config.toml
head_dim = 32
activation = "reglu"
norm_place = "out"
rope_fraction = 1.0
init = "normal"
init_std_o = 0.0104
init_std_down = 0.0104
lr = 0.00357
lr_mult_o = 4.0
beta1 = 0.95
grad_clip = 1.0
warmup_steps = 39
decay_shape = "sqrt"
seq_len = 1024
train_tokens = 82520000
Each number is 500 + 40 x the weight over its row's rms, rounded and kept within 0 to 999. Layers, rows and columns count from 0. Numbers have three digits each. The size before them is the row's rms in percent of the matrix's.

# layer 5 MLP gate, 320x128, rms 0.115, rows 82-118, columns 0-127
103:464545570485488440491499553498440529553548466461568451485512494512557521496448535519535475518540530526509513536500531516510504561449448528525505549510425521380427583501515440483486512519468528492524519507510521532476571453546497478535573449510477598493491518444563423579515521478555470512506542470525576460497482488493507545549459513501502454509545559459505559478519461487448412507523
102:497441481523527578561492528510500453458455516563476483557534527448542490511482531455467389469497491465472486470544524456524471505526532502410538474496427419496543472492547476536484497374540547484492474511535496470487498530581485596478504490467511525526506504465538514445526493503461592501537451455527484484537511490570512471547527543482408559541443463539466509444478503468469561509516
108:427497545492514407476529488501516520474490496459471488456491512526492477511525563477451432445506551456565450490530503548528556497492527517557547554482542518515507519496503561482533458527518493503552491471556551394497526417516502401456462483485405537560553523514492553515516598459557495507518453473480541515533511534521488460492581479507478499554553550443466529548489411539477482470448
100:439558464479481455551507538457489519521510446446560511501549567526502489543482503463503485593525458496463491489535499441479482439467452532549539552415532510502570555562503474473467519558415460591513521572464517481503506452485526566555497559450451525515529524441490501521486480532442510514433510488454503468499461492556539543518586517569511486548504486557476473504472543507410491466554
111:437543454524489506536499532478549488515442429467486453488483509536499446482508464417521510493588384476488468520506499494540431507544438503459536453469467525509540508541497479484484470526512404511427466499521523475443526523474590462383531536574580504491515540549518518525504519517514592458538464535567502529559486536525512532525513486432472490489492514510480474446437467469488474512568
102:453526482468488497469501527365451435459491496541486528490491510502471497566481595509551458452518458522533527510440525551511514469444505522507498501508540510533470535568535478499483433477538565605516507441535471481481547539449555489499493483596489492557576554513511523528477552507447533441520479490490507444520464457557509517471458449536527437500456496540449551453461488562495428453543
090:449458375481554524541497517491496523430498510464554512449538535554482482554497513467534499475452441498435458542503496476478485503535535530478539481589512511508507454551487434474554528493531536437430435536482483571506486489483447516488508469508523509411566484562556510500474550479472542550583565501471545527496491487571512472523489441462508424475549498469518484447583533445515560469501
104:587581456603553434415494509491499534462490463516454508519513513441496537413568480463486580489485498477533479437528512479506528461481481501548473470474520529566557472436477460496479510492530582502478500486520558454466516523442484478569503572467507519554546504503503487468519512514519506461477521484448414529539409444488514571448484491443533460505453481566502498459529435547491484540530
106:470480530535464471551545487540491570441548513457549491519557436451544513485507511507566455459473529485493457509564504498480554509492511486464498453528499482515517508582544528518500550489437534517540465533539488445480431500504467506527526506579439496494523482506602539530527497487532462599536532437412489494528427454533519561521524528445572480504588546442398516501537505479486564502529
099:489472525509519474431477521560508483529436455509391543498526521492491503473441553485495482492481466452581468437498517477481550496463511514529488446507482517511548511479524434443559498518443459496503510539567442521455518571544534412453517441490602482553505473571524536497525480490498494546528440488491532473582489565576488479493589542522565497536516500594540518523476498525458521470443
102:464497478556514511439524515479499456445525449491495462577564540546528534454463445481487576508513523541447514480462582491492404432502497521512517560516544457467508527462498517549530536517550617484481479481533488523489496510540566438558524530472500532471522517534494562457527532495534451515534467447413539506553534482509492512442472491594427579524519491525545491485476561531545429524466
088:492561572523492534472496514431492581475444475548458513543535444547499553376496482451478551426446468497504475514516563509481481592425513478511514459408482549428517495535470556532516457487511477484570547520426466513538514506506496498548500463513500512560536505542424458437473462529444527542490545494508545522516501506539480533540562488517537535488485529524522527450503471457554537538429
101:496399530519484431499449484510509543522469464526470508560446416476565487469506503519475496517501481507468566468532570496448557510522425522500453494595472506526557466515519580489544506472468495506497527456532523511561487482497396437511471468469521550499495506545518500534497516480427537485559542498459543505503409540535442511555504492471528476481477514468495542594505581493482490458384
089:526439526510479515524501470481503498510492508542509495516515487504429484495455437505529450573454437461539514421477498442457474544560466530566505494466540538490559539496468524499495498490496548504527564487512609554440408453439572546468465509475507590561607432506444427500549470518518525508512543466510549480559470520491545491500516554489470542472472503464562504451478481467522482419516
103:465478578553506493508467519417493499504459573461527524517553480518529438509424498530513507486568508417524484542479511454454515485487457582542492561560584468481507593525493519451521470568455577551460509498544535486528470492500499510416471472490536538429519530523521513510539511518445512524579512437508536441545517546407537466489503478530517526566504542491497531542512533533528440432515
105:439468505537539397505492504499562478492474490526479499515525484542546524491515451487519560571507456536505460479505520471449506483453574452534513535499495499467484542449535596541518459494520476485485478485568577491513524527503476561522495518530485480519501509568493415492465508521510515534439398496447520561579513471499446407531534486513479506588490509546463439526558420505417521581458
114:483609474521510489478527509479505414490491555504563539498529466422446535537536495480505514478501462513518560506496483559531494522488503476506519438515522409511552498408493545508528515520481456519403510455423507519503469503509413513513501485561542493479544494457485595462507522488453588456535478448485473483449497499500508451437462455587478476468427537491511469419424475498537473487437
098:514539504461543531511551538608462466521476493464474500492451546535477472507546541581559514461453444472496528479536514483536494513425521567553535589556440424521550480450475488503486476507463514491509540530536446619525477526504515528508492489427488475476474520464433443495528531537472443565464501477461586505518537503508455459493510532555528523529496519504613460492571543482497460470522
102:538443475507514451427468470495532486497458525481408428502517479468524488413489480505450464484472445529561530494556485496458486545530523466498438475541547501471528502508441489498497584553503488469385467474506441498477467490477446421468508542471503423437539553447560469522480512497523498555520505483428523466547534530479451563481565548568494547455491568497492504486507557507473520515407
100:449514444493494477486512475519475497552488467456521479486443497515521459570495485427473517485497413449460532505497464512437527543428520485565418528535528399498543563540505559481495510550461568503499515564534542486460433534445446489564557486424488511484537520542500494509525409473493505541475476414495538514490544547498417529538484456442523529505486472566499597472476519496535555487502
097:484455565487475480493547528514455527467541492536518561508531514505553507495382576519530476485496461466427447540502468470478497401501451441440448475464499533623491534534503517508511516550559465570509556488464490521475430525479436504429472543540459517521471423490464499610486527532569451517489505491481481537533513516451514529501539524461492490425511524484503493457536463516512495559556
104:512537486566552513533530532509511483532538540499447526534492445446531395489548460553498475525533504488467485459559558528529530467435532411454528531541505532477433484543552514568586539474483499474466511532461456520561510487464475448441551482427486526475488560477529514489529495512544563516578542473503482620433484519524478472485500486500458520521499495530607461538441503534492440490480
099:490474533532531493436553428502504552465492532516573465513530467507538522405464500498436522554477532493486447500571584553488554559546390516547528542486527500476474441523479499504491544493472442547545516589553508500540467477516462481490502497551500576508573523569438456514492513470460493468525565505508451471511492504478482488494514464588482542517513503449519531488526523590398513464531
102:490501475537558478475526404571499463471449560519496459523533487441398518453491539476545548483447489492545503467485505558498481504523454538471468540575589522498451496510546533567488477512498443451495487481487506464543442463547493507430479528487458544543480514535485506486542500554484494528505438490472495546500554453514449522526531542506515438424511505570589478522482432428491386515554
105:518498514463483513496474483469525479469519479478521531537524559552515465479500490533557438499481491511509478581452401436529612560502528491516382507531468507525534519472513465484523463481515478397477483545489458528558524490542544501557536550516427524501556502571505516504527505543509569440553534471493481572495553498491558561477520498421530481465565524560510487501500586583480456491491
103:493414481479507544448576564459508503505542531442480476514542539510571466478526576538493585551502494565464502521467522514503558526482459479496541484508514478455494456541545487543552528507498495493469481478553504623481501524549516484550577499511487457408543455476508516470536431530520566576440543501500527550493453470497431529431513557485512486481447476513544464514511587493488443562529
107:471516495520500483408514541526451418507453530475497504504442518467525469522517428433474466463555479538460511586510488524506501482543500508472480504486485536488432439474539539460547461514513523466436543526551537501476560590498427481569447522469425476469475418463486490513472463493516526532485477486469480500481551550552446486454519502502399469502429495585550485484492433604516506499558
103:470472462441572460530509516481462434477479413516484503480591580557531546585490519565486503496512481428535431496477462519510503498566486498500442527517570455473484443553520519481491473458526484536513522489507532505537526457486466525434504454476554523536477493562579474424541499561562485530485524481502527505448523592551535550550551532504578431500527484558467529453441500502510478494460
097:521513453551490481410499497548507498508485424554487516528503525470511483490431406462513507519530439527498488472552445456531469500510496460502520528431447495580541533509491415524508477540466400507532548483445443470536567488486419483497549515496570487497475482535528499463484498476559486450551538470508504524460479531435485550454576467524391445449537492525563482504459490531466455578498
103:514484532484455432501403404505490606455539457482518497506559511513519517524473486463469437556454490495513549561481495504552494481497491513429536539524461537401596487464482540517519496469469525522538465480493530575487530530412482483519492566491507503512438473425519484515512533460445541470546530462491480436556483471481445512504526483517545489468435430495464449502478461466584564525462
109:498511580457468478506496505437531537463492514493510476456456570506548527505512485525504552474506496494517458500521573520569563523506558450493475488508490393481545494558504485432569506432431461488577436487476466537490511467494522524533495537437535436475556521468481519475450434472508525519623509549465522477547545468549496428524480476504566569459500551441493453479428546514530504462459
103:471516558494458506543516497438496476497473496487464522470469445461472444508482504483480523418555535503484490547472455477570490508534557433517394525581456509480501607573517457460519485505548502535445520487524488486546503488517494592514500467552449520537519559458592542390539498467485500512534464439453509475501509496524416500509521513520423529466531496509483466564487573508446554541475
103:453486442467488458439432530521525502479511463488495470484486486480507481480559518469542465548449478473485511458423454506452475458517502468429480436462401505547540434499482559390541509487487534549450526538534537501531452492445464446501508565372537527484454503467497592473546461555458502526561552517522490484518470524485455496486480540508561512493498473510420472483569454474525503436489
103:553546524532448438416579523502514515504483406448517495501448528518476506528499495491501480500501486410517477449484518486521560542455419487532497464459484464480557532506462510451515509461601440486461525519498426503448499601526507520556523479484492451459521565489518549478483583489475469544499469450456521555491556444491465507470492545564466471508537498468490489433566573582479441508487
104:523484433471531462523534562468485476466511516489478481536534580545514524497508536501505472508504513487511515441471542483486486442468473466472551504495563566419527464515524556522458527487485528515561528461454481502520570525519454477488501441482458448476469528470471523522524514542368424438475509502541533518434396487459616536490525530515509529508419503540508553493482482520420397494461
109:568546494490466473508478534521566536454543533503519467508507422504482456483550433399496442538533484461505526459460419490506481488553492454428531418526472437517553517485486589455451495537447467543445521564473467496520501445449410491531493587522524487428490498510414558497499517484491465466556502477519520529493515496495469521488458475492438510530463562491532528550575444486506525536448
102:499531433484493516514496529522474455539522436524460569540481477524467485439524485509467470537542463492449503489498479539522531559484464454508489499487525462456515560526455575486520490559514418472601542604561504386502434535603469537539492491482466533560465470509501509508488452477453452485508485409480529438506484468477513497585506517448530482487456470542462530450466508462523505509594
# layer 5 MLP up, 320x128, rms 0.119, rows 82-117, columns 0-127
101:519509441515492499497463455475517467513504575516473427516513526494565515566455512528512511415497434537470574492531491493506505477515479490525486491478456516470519524573503443477497494518491477501481578551546481442487509530467563495522509501572585514492452510461535494563508454514503546507488557466491473507563474495541511589555503478373524507477548490575582602553488519439549533470588
093:515542485554488486439544479493560486515519525451503532488469484534448529477543489482516471512516461496532535549500473461450487488537504542529477514553505560524425477464497501522514430540462490551468526510449572486469435413520496524510533504440558484432519448496482460580366482452487454518453588539517495554487482512535486518479421473433499433458533523534494458475585461454497403482484
099:554526513480463553451483518510479517504470548471510528503501382487487459460552461531508471390590468414571499570490432516527490498508460491562466497542518519487483510481456582507551435509546450491536527440431420450451509500514518515498487521432474531522563510505541485476525456475461516438453502468495505482449499557540437484477498455537485452549552465450495541530567520468536513529452
097:447447505542459539459490555499529527510502503485448455449593428487554505434525477510478596493463450481510505463525524546448477464581542501482533512460536482490434432508463528505578477498543586411475488480471535502476529502465430472570496456535457471546504441527522468495532491469474526543536468503568529458474420524479464470522522545516519516452531510414522586484453521504537556512475
104:557519457576427446515491429474469513544507477499523550573429453486458443486551491496534560483533443453440518541447515456497457499509536502489532449471492516467534573554496549483544502533528483486536487492426454508458484502412482436493488587492470509507551458498546519472538535461486471508474486515435520558515522543516417536429465562496521546480516471460520427462548502588486561541497
097:477556591517527537504472478456473496501499497542416471486512528532553520523493442488566448539487419490579461458513480545487548518453473530473431473519464504570489462444534451540602521517553524519458538502518459519422524498403483481502450453545492540476461486592505476541494527539482511491478512481553540462550475437444486453536453508514457466603479515498546498532466507508430526538487
091:516533555444570481561483451517470504459521533535488504516505490472394517537477506501491599489567478563577493450471441446512487410411525548492525491532510515436480534413528481525487487425456520478434509443502479481563462526453487469480548507543519521508490523411473458481571552480513583469520493472488462483483500473502553549504426499506546515470473571565502466480493472504527527540525
108:472471512526519508447461503540580530528481500577431474500409475512458489559546461522492534437457470398565431451527493531497453559547507432533431422492524566514529466523384502519482459497549450458464464496477519510475514476470493533486518472506521482546546529528532491503546506512572458507533469474493499579502540477471539560553523462490479418576524541489489519508454518452490499527449
098:503482572544443457511545504535430510524523559570518552496481494491531425509438499494579539461475471501498527485488576529465513439498518536512487468437457534477489461507516459540480538425456422558464479543499384507505538428475502546542528546448543459441485456430505476495426551523509493490509548558496485545444510545580470454594485510541479500504466501533493512479530474480465493455549
100:447511524503462511464517441510491515475463486465472475548459517533519578503489473525581532472516522496451516509569477457532489462451502522458542519471485436429512505474521522479467586445504503436482464482502535504544503455496488508506511542532521480490564495439427447492463496510448548531549522513436507420453470427451492537536586506463463529470443583520523496600532505550578541556603
102:544522543471538420493472460519477501520445464464430524452519568529504493464514476546497475489555472537439576559523535463509526444583480462416491499587448484455490509478475499503551522517522594494463472496480552413533521469528502487566558479538494550483582500492507470540450526485516463559559494475424519448448564526474519499476529547470464487452554559559463522560474506477527457506478
095:439561467457486431481488474552537529485499492611460515540536519503471465496472511461527464497480571484525474420486520501490560493554507468524535514449486515502509442467508469481536475476521544453489474443497505509480513494494389476536475490451449552488550455430580443507506512503521454469507543484489462474480521417421467477432421546500481493528487440540475544589455401473472499564540
110:495453425443526511519524495522548544447496532471483406537407538499545585528488543541547548545482516506447496469553418487475506569507490521538512454496476522552524474521497488425442551557504524550516472531601501501541535433500561521415535522507511502451518496489449460583434492458485473483463494467500556524494547438586511455491479508478465513498448497430527485530526511501458493451465
092:480485559604517504536480518494507492521456467447487459465514471487519445511572438452510480461478427490520517430517502522536502552488531473473517391547550478489512547506456494484461526511555490494534450533482485540540461432425462550520510548530417472471560541480584425457558452492500490489520513548543447518469518510526547514562504583471524449487569456526517551509517551562495524534429
109:519468507482491533438484467546565479525527494479487470491539463494549544496478469466579503529542471494459515587462479525522437562471437521503487520509557523474519549484479556528575565556472519456465511487517435479467502483449506446557560532522515496494530462412471403524550457539477438483442505477542525434530517527491508494554501567384509499429483470558518444520509450459562504511566
103:531567541465515514411527540468518518538444497559539483494433536477544479516517479464502496388464528466479511547472424508520507531506473482514513419543463553518484536509511515517482472516498450448459489529530480468519494443429606489499494465502523526469569513490487526557561455423495537552519429526531430491451538501503573496532508422433475489546533492468547537512423464413539524468477
121:463510502508467456450445450523542568474483506490512468496440476510521477432493520429498432538537531532513510434477479514503463482419454486487510483467472483501526490492530489433506515521555461481484472495435531526407554439485504504492464479488490441520427576503507509523445512451535511435479463556526559533476522540533618458476441541477523397432513444550528453469475527458570500427530
099:429515518488565487453509528495482555535508510532470527538521526529529561488482507502465392568479498545517469470503518472538585521455542419550574426496440428437468526517514463460447513485498491542533485570475533535471496485491476469543448459520473463413451440537507501529500491495536492452456490449573480530563567497480498439532489466437495531514435580585521496503505497494474547527445
100:491496544498507483484494519466395469462536466478516500489541443519528443525421539457492472543503440507572514549501489471452486475513453563510463512440525520543553442525435530473520506522417458547538516452486452528461485519480481510478471550472506347575541542544533599581496578510524509544466534515484462499476459524605543506474489497483481510495568517499482498497523541516523531485520
101:504538476505522452477447522519530473435487561508516474499485559535590476455435540514557487515489456511597568429532540526458493477533523483444553542487541471500528529472516428480489553520465475519514463486533547496528571435511464519487408427508525457525479469485556516487469543460462515505462538411549401498561564464496511489541553548550420514517455536491483432521521510512539540511507
097:449496468468510538561493492603545511414470544533554531480443530507511478548513518533475549502504530528510502531499511459506438531481544541482573502501563473460471529535463520487479507455508484451489508514542436446533560474499505518483452455568451462470510520557460508466553516484503403450455529491535537451458476533560379482377526549489547477537512472459552493516445447493482552525467
100:435543472516498550521473486489466519530465504483556516429561522567488469504496543526465506494531510419489538477521552534497482501502492494504459474496551554444428531508499502500516562564485544476550486522545568504457487541529424418550500548449463555521469478522544500534486496563460547492563511561514452514537382508512540572538471518467529518518548459446520504563483544445487383546550
098:451563450459518426480550486540558553533480532502508503508539541584486478510554541534445464518501478453495545499454533522521529384537487534476501511524486455561526459512480524418548549530509627438491497490474500477474500555508485493516513497485497478471480457506478546502497402546506541568522532511581461481427555535477528441409515458569519464474512515501464510507526529526554552499446
104:495554506508425522456448532481480525472494405453493466463449509481495475465498479491517489508522420494482499422551484487513461480471387459635483504465538508569468537509505501493532478554529470474483529459529525483479498537423426429468536471474468504450470549534485468526548549511525503466516471498498490373505492488524503486515451557460504474504483523421469520584539442487488522423547
102:531516494527466442542427468501468479493441561491393481531490551566518484517494575482542497534471541474455512541491424489540487570441480485512423461478469496435520449464507486505486526459461541418473472567508464494470490549415482457537504473501505490474505508507514486491553515579465536482553520485533520562440608486559481489436464469474573452476495491542428501523442504499427539487488
100:551559427487536568530528571444476433494461522464466526503486538535479471484470520497419547473502428505429464413469541460447500500486504493467445530561532541467537504493539492478513588447521561482508524517437452466428539524459491560517482438454472497590520401497504567494481477550548458473477432477453488441495513465429475537474499525463515495522511524524483521501524447431522487506472
103:534407571544476434461509582493545469536430490514474575506481523453500462461482397471495464622514492491543424486510497491524519520572525394489507493464502513521488529530498521476570491528553522456541513535549545473458564497464508573565519524554525537471505471540491534513516477497559509485469508445485524418533547522530431498517565519498512465528548551480527537493488506540553489455509
103:506477465547502502465531512512506459433541495498524547604500429496530501535425480467427566475496479479539457478560501522521492501535496510535517446495517512507498441496498456497456474473525400508476407560556429478447538472500487526475431509481531548458464584424516514560442581529558523558432495469521518483502485491501536506549448539475534503504496490508529409555490560473496499550581
102:494440503455551570504522474536494475498529575507549484507454522434497462489585580494553470444462482527498514509482539558490491489487505482514579448538529470484554512519488499482479468479528431468503461518439441502446547545565586462526532436615502522582478459523509467470558521498485541488542458442528463465592468449528500506495531560509495462540552512488515573552516444520511514440480
099:481446478612513576472534505515451495484409482450480516560473586513559544498473535465488425534482503453468511484520475468510521556480477462456512472503524510448530517438526489548486524471456460499596526512509519419508549483466487531448494516433545520468515610549479540506474490535492467528490539438437512435536531432505457449484590450500504569523495475529487528468474472510479525525571
106:480510481542545546504539519532441521517521578516489464548464487578441506553481518587589514482508537503450517613460499475500498468490511520547481532582482501511460535485422516487511577605563539509450523494480562495519508521525484522503508479504418540537444554547575452514475519518474512528419463519501551534479516575561487440513553504465484520520513494587500505510492465463470532455538
095:506474531497504442496523549520559580520524547484473531557572512478540530518490451522526536476603469545445530454423557493476540455530531510507521537553478468516471454488497578449565558464553476458518505432504536501576498395555513579496500499421532470489496449457435484513500475540509523498507498614557579486499494484507517476532530543501574481474484438537533542507481491497499506469486
099:449471574538521454461513491493527527534487509424447489461474509550571430538426500508445518526485488411493413549537562580498474450499461537482446513451458493498520484519449453502473412447528504498449544536472555528469453530536508579491513459523583507460512527531497554518477524483467529535499479462523428492541543466536591550465451474458461480520491592514513495491532506466454479462478
106:540551528486543472402517493476586523558490477448460453530482418440480533504457545448511441530537488466496470461486522518570526454443517498600500494417517493487510490530403533490486474464530453495469528482521450533469491571526589461488513507500488427483513528494525465520528574472525539533496562434451567536458544459435430476498489512522486537497503521442531507466542517546455491528443
098:551517627546467460513487505521541573546480494460489434543533457524459445424483444441504495514502485580467524478525548530523422423441459448514529443506573459465509473532465435565504533500484511482505445472472503448418517485475488477532534471525449462519496564489565530486464488516436581492454521477497430524518482567524512546538535489506469492553579515453503494466515506476494517452503
103:494505479467394512492408523466489506440475535550510536565480512493484503467524461525459587460538489545458422525513454500526528424468517464509514508535525443507484532422495524530473478443477434453471458532518504506531517502527485522470551535527441478529602480449537430452453510487506571543462456541484454444492510430551462491468484449498501523423582534544503503513561491544498457421521
# layer 5 MLP down (transposed), 320x128, rms 0.0769, rows 82-117, columns 0-127
101:515546424459518554579525457541510522533516471472475496475538506506452459476498514531454453541523555418504501481476517465542460569412536494554513558491512495501528529480504469447486529545527466501551581428469481573478517498469468474538507457474507519505506444498572513400477480434510448520494466571501478520506553518481531464536429368503477549517523561499490493448551531566448455506491
112:485521459444487538467518495526445486507503493512405487587534463591500529476528569565482518510574521467506535499527475488482445554501573550512414480517513607501414485439446518547500540570502503453500506458492492506445552541520503536547458534510592500485513590509469552470614540452526490506459530530534496478459450422476516477473499491480483493515556519462471520482503485484469502474481
105:459421501475432437494485468466554465545538526475447488468410554510513506573468474417437487562453484502514485490535510483509527549477505504497555502397472467500530496477488460491527499520524438526440513543443484499534506503523494441462509570536513484475501496504483493551453612489426539515522472571501548481497484497492506504460526482509458461482497470568512463494435411477430493529627
098:534575454544529450516493529540426495497470508473461576544487502418466540509515471515580503466468552455525554560515496469598482510471493509516476474476537474455550454423565489502510479546519427496486538456550405456573448443498499505505491538473539466484522497536543505511536500471517448460475479486501504571501479503468492557496514447425469500529590475580536481429550440465464539501471
119:471508479567522488558516546503548426497473425508596529512462506517552490426525510498424553472550434484450511471489521465506517527450479522472526511538449473459515583475595529543618497521420439557505504504502498508511502553479551463504477510511481479553498439551547468449568484501430538474495489525523475434504525499557551494460458486453529560545471520509483513506488503574474489537573
098:552523478566501541523493495602507553477506533451511564446496498455472522521442522516482576499507457489463482500459475518469481546454511567451474540514538525451534502494594490459568495493509530593515526534512562526500467515540497525486518378551436517496533463425509516447501537511488539537559494498528439534477373535509481509421486517581538526493503463543557465493524453506464528491495
094:508516412495495544544456493550452560544529486492575519517483530470517550504538550536536507517531480450556479437519488503579520477536520501533486509458546459478479561553484484488481446560504534498519504478452524456497548459435480510475469501472472396545472541490456606523484420511479476483508541503541484452566453509584557466431552560492487502512498487498625487497490541535544543474436
103:501597538455546553508512576431505477500574562513473510510564473495497536450536445455530529493567461520449471571486508500465509466529535535428520528482498398544501551518574423464512514487422480507532557502504483516503468524498529557475564487524507512467508539496483481533449584489572468478485490491487552388416499479554493498453481525531472535492492541540464516465545493537508504481577
114:544555524568459478519478510509513512442425445501506468455458505465431535491472520509510447509502522480491488517578531457456457454509508563488509473535494537501524537524442526524558515431549480503415458455539599451464526513448501486529388550513523528537473492496480502557493581543495499502478455537545443457502537491484550545474606419544467493502503491456538410504470534475471568483499
103:579550487541535441529450520568471517497497518513454513482464510464506507487484551535445576482444489557563459453467502547533459492444549492556543499581496484553518471539507516468512435463501487549563460484548445518486432537555515500505512430488539470506428429592527543500543469532470505501454443497517467470503508561545474445564478485556586437467462468510495551474584527511482469476497
094:525471420476434506499477565479509490537562543592528546507429474505585532520447548540512556593516455500509491490521459553503477448510487586556545528468546492552505454502528514516471534512512587486478467457545462469477505490502488559529457446424536475447446498448438547466521501501491442547559467546540542514513469548531514515427470536545489522526506473458533476471524444518569478440520
087:408484521532449482466465525540576516520519551516410474442499479537509519537491490489493553532440543518501481486537456555567517485491521495527516455537533495532527498528509478527481468467474555482462427441492536507473463466510476499494522444465569508412465519437481502504468453526495527458477447424466505478450440519567570475531479544544546439495602417500490407553491504505493452442427
101:502542573519471527491579471472518527492489485585462524457450522459523513455437519572471480482537472452525511485476525517477529525517514563488494461465547497502533443467476499555558449445520513493490512429547574491419411488511470444501574519499505481488413515459545504489512521467443601467530501455501530438505497542390517586570527532466494487466547535528490467523496445511513571475515
088:497551544493565522548505501454550505491577596471473522487489490472519513459504501537483541498487554520484533501511439539426457476480514488437454614559499476511514448610542486474499524514446486506527627471524514567496501461513519498486497510371508529554545472483572513481542461430507605523494470461529495523545420516497523488513527484544428508515499501519516477483520490503522466521517
107:523538507506501512489391516446489550516455572470463475497426465504529516487518461521454533445541476541512538475515427506489517499538497463530517537459496538487531512437481500481442520513526411451467438501481521467522438494547483411527506497498466580512480420573550503511498474495560536546476497461466541488494471491435479515555463497406510532470538528468455611468560465485576559479436
103:491446553468519425486473418489523500476504417569515505530500487521502461533501490511493515534483457525500491537502519415515549505499438538491527482586558463500499454502424487505500516524454551524492525437487475518406473543445447454522501533475528411483501552484501471527460529469459505508471505462612492395492490485478594529504436553544485465470472453545507477496510480455533549501612
102:488521435434481530524426507531527532519575522514427472444489474517527420549534529558567494508493445454506516569559488455429460499556539469477493540483483466511509486513450441539479442485527477470514450446479479542550455523525538560511494540574537522471526470495491476476499477583541473598541475498533519423476472487507496472429455485582519448503504509455464484568569480520489423522543
096:582441466550479455552488489523454463502555538478451460482526442490458484520488529485570519535521512459448526476575449539418471529463493481523540562474576547523550543492501498563524492486509484533466477549531490482540530478476561571513479531533495447537478444544424436451444506496496547463532528483494492588476527526559580476444554448501462537534570476522474459465463470535547462431484
105:437487501532533450504520458469521482551480497478497520497512527527492503495539499428527505524522483552511500520529506501517493499521473472474576475455429436460570503418578463463528499541514534501456516618486519385446441547480472557501529478440517584562565487446501438521440513461530531528556517543461480586487609502465485546499526426418489487494501528495548488525490494485502482527495
097:586533459481497559524476476491460488580543580490431519502527463503565464492501519510507486484490496444502388483457469518554536523481525458498441524553449494476464521477526475524562457448518422437523463495515460542502477500562511466483451540492498543554498541525464500454557509557563524524477450575507473496548449467450563503569522566490556508526549608502487517477523480516535433562519
099:485557554514445454545447511470514451528578512480432493477423543601540471530481516449488411498475502511489514507476461594477554495533472516537499523488484486517490521433569550556436490482554552506399417481524504494583465474520458481562476456501506559501490551451479504557522463508496446459564456488503500493516507481480463439456495479527455529443429482562466509475567503517472517511490
104:471496515557518490420503546509477526515425509508471447529487510516530546522421611431568518545490473542508525509506490533478469546524480516529511482444501498541456523502454513534545460552502474487474474518539463426496499574496490536513474543579497450485441419494441532470480457507473428477525455530541542511539639546571526443525466484480504484478528435520416490487508433531486518541468
100:591485545447489536454487493450488444451522490558446497534525424536484461519516466447542498458470487506485432518536458493497461557504481489443485450536528473483450503503510469563523475547539476567445533527486525485491485472557508470427516489509584489543496459449476436539543516464511442489497489485449474519520484453546614475536408557501479532537466415484488504462421436527448436512546
097:506461490471528537517519496460492488439564513440490530577540505479471592530504486516477506486478527554476578511528433429533573488505500596528516459570466477551569466493549461457440461421406529433482445481508581538530556477472518562515552460466490501502537517542480540495498519520504505518550579482461492526546478465575496490486482466471501545540523519553481464428486496521513490495416
117:510545565467555477522535516517465517425464457502529509506469502472517555491436530458582509467441493529489575584538524422480407477465451454521478512430545473478555469534563470457485440514517486551493460519438517484510479562481457493467539544503529548517510539547474537570486498466472480458530512569453449543500522514518541516522433487475521537498498504511541475383440518538416453526465
096:475503521524434482496467538471423527552462507485559509518488496507481603481524429528481492577501517521561546525480509511553504458461500456471519502552506501462477495399470506545460507486487453491484466449485495498594386514525502426514437497447504513419467516480490456489565496445461507482525457454437462483555441516548542441498516416478522521466541413506519558526450552509467525488545
103:557467505481548494478464554477461491502490501566507489470491454430467551472534529503493509490557427473452451570514619457493436521477520560430509464486522433504534511521510517447528464562465467499531464469545490537497514484517552449470512499462472455468487477473444450509443511455508468510502521524478493563591428522486508526570522497532506512449533391520465484475441470449505481588599
098:518449530515424446460485487443549518531502527471505588445511507464569503500528515515504433468573504478492473454477531467546451422431488484551458547436506494445463459511469437533559507494508448502457432480542489547568448531567554545555441493557524471454525457526521454506561553475522470475465501518586468494532558445469448541512577505460497470473495544528561534537506481480477471529477
099:505582491526452469518556505464490508453502487552481524488404483466508463450530466565440477537553546507572499485517546481517492525537452421442494514539520486483478473523493494511489572488456591467481427505510522439530521427467462449568522494456512459537514516500491457574518523473470446476496429490460522527466489584443472428455431493499550461461493505587443539464425536493473533468516
096:520569469493567550516422525496478502497483571523549499489544438503481473530522477521534479512431535450559470441521520528470518422531532511518523487434441562555470527550488526535491463557534525503436437431489626533498463524488432472467494454528568474516468488465525443510516458514406499488544527568486512572520581489542517462524557545463439467493499477474508499494493462491565495469535
117:595523488484507449537531531508467535560535512577511548416523509450514492471489468494493479471506460500536487538564509520459562489508503480513461538527515478539534404489582528481498469448524458527522493497513424498522453464573496533529530534529601500478575460559476530560571514495465463434539528529546507391523469510425447517497515508521500490537548526539518481503561455495569459553561
095:535492524513505528485458563483482569510471524498528521484478469522512489526507490557546491450503458510536515540494412501469533413508497557532446503441561496556532561548452505558490489527517535391477443408483536529500481502511514458522503443549587597515551546533539520527557556567491478482470509515497513449459569486537488508562467518474396508461456560543468517498527551522520490566474
097:550505487464479502594502437474460531440487482481578407575535497540523444508471510542507520522562500556561550457480479439499521566551430465510484481516470485526528504531499472522536517510483482482533512512471602483518567492467480445521457548505455459499475543539470478507478503546454491402451557489410544567489551476461484504516472543473532467451532540551528471520508430493500601463508
136:450426511415491485540497498463448430476583573462495527462518513463501487457576449506457468500530567518458527557512551495488538486531521513451569490501451476524485502529530514448509501531457507502500500568448519529477506457502418542462587511474415571534445476437497484590489469529539527480463510554500502606413506509542533543497521472499537500435533500581512519493454498476480525499523
101:506529533501476554529562507581444541490502482498491534519447546496433467482534545467484521474570526411452513468530432462483495585473440567477488556521547497539485438524501530539482535519521500483478485488546470515484469415573462510514540460479507580504562468530403515507495413517450442497517490517482535468490522479472517535527493485493520495553540497550533473519388546585419495537529
109:472539515526506478494526526558429483482587482475467484513585524552563482529454523514509545538504476450500468489422454569409528524461465540568527456441542481458534543554501499468513502499469465486576498531431423546526522495518501492474428538498463512501506464526475559476517524458477503473454533507462548480481477515423509575479501473379462534488472482482479478466498441476421550566559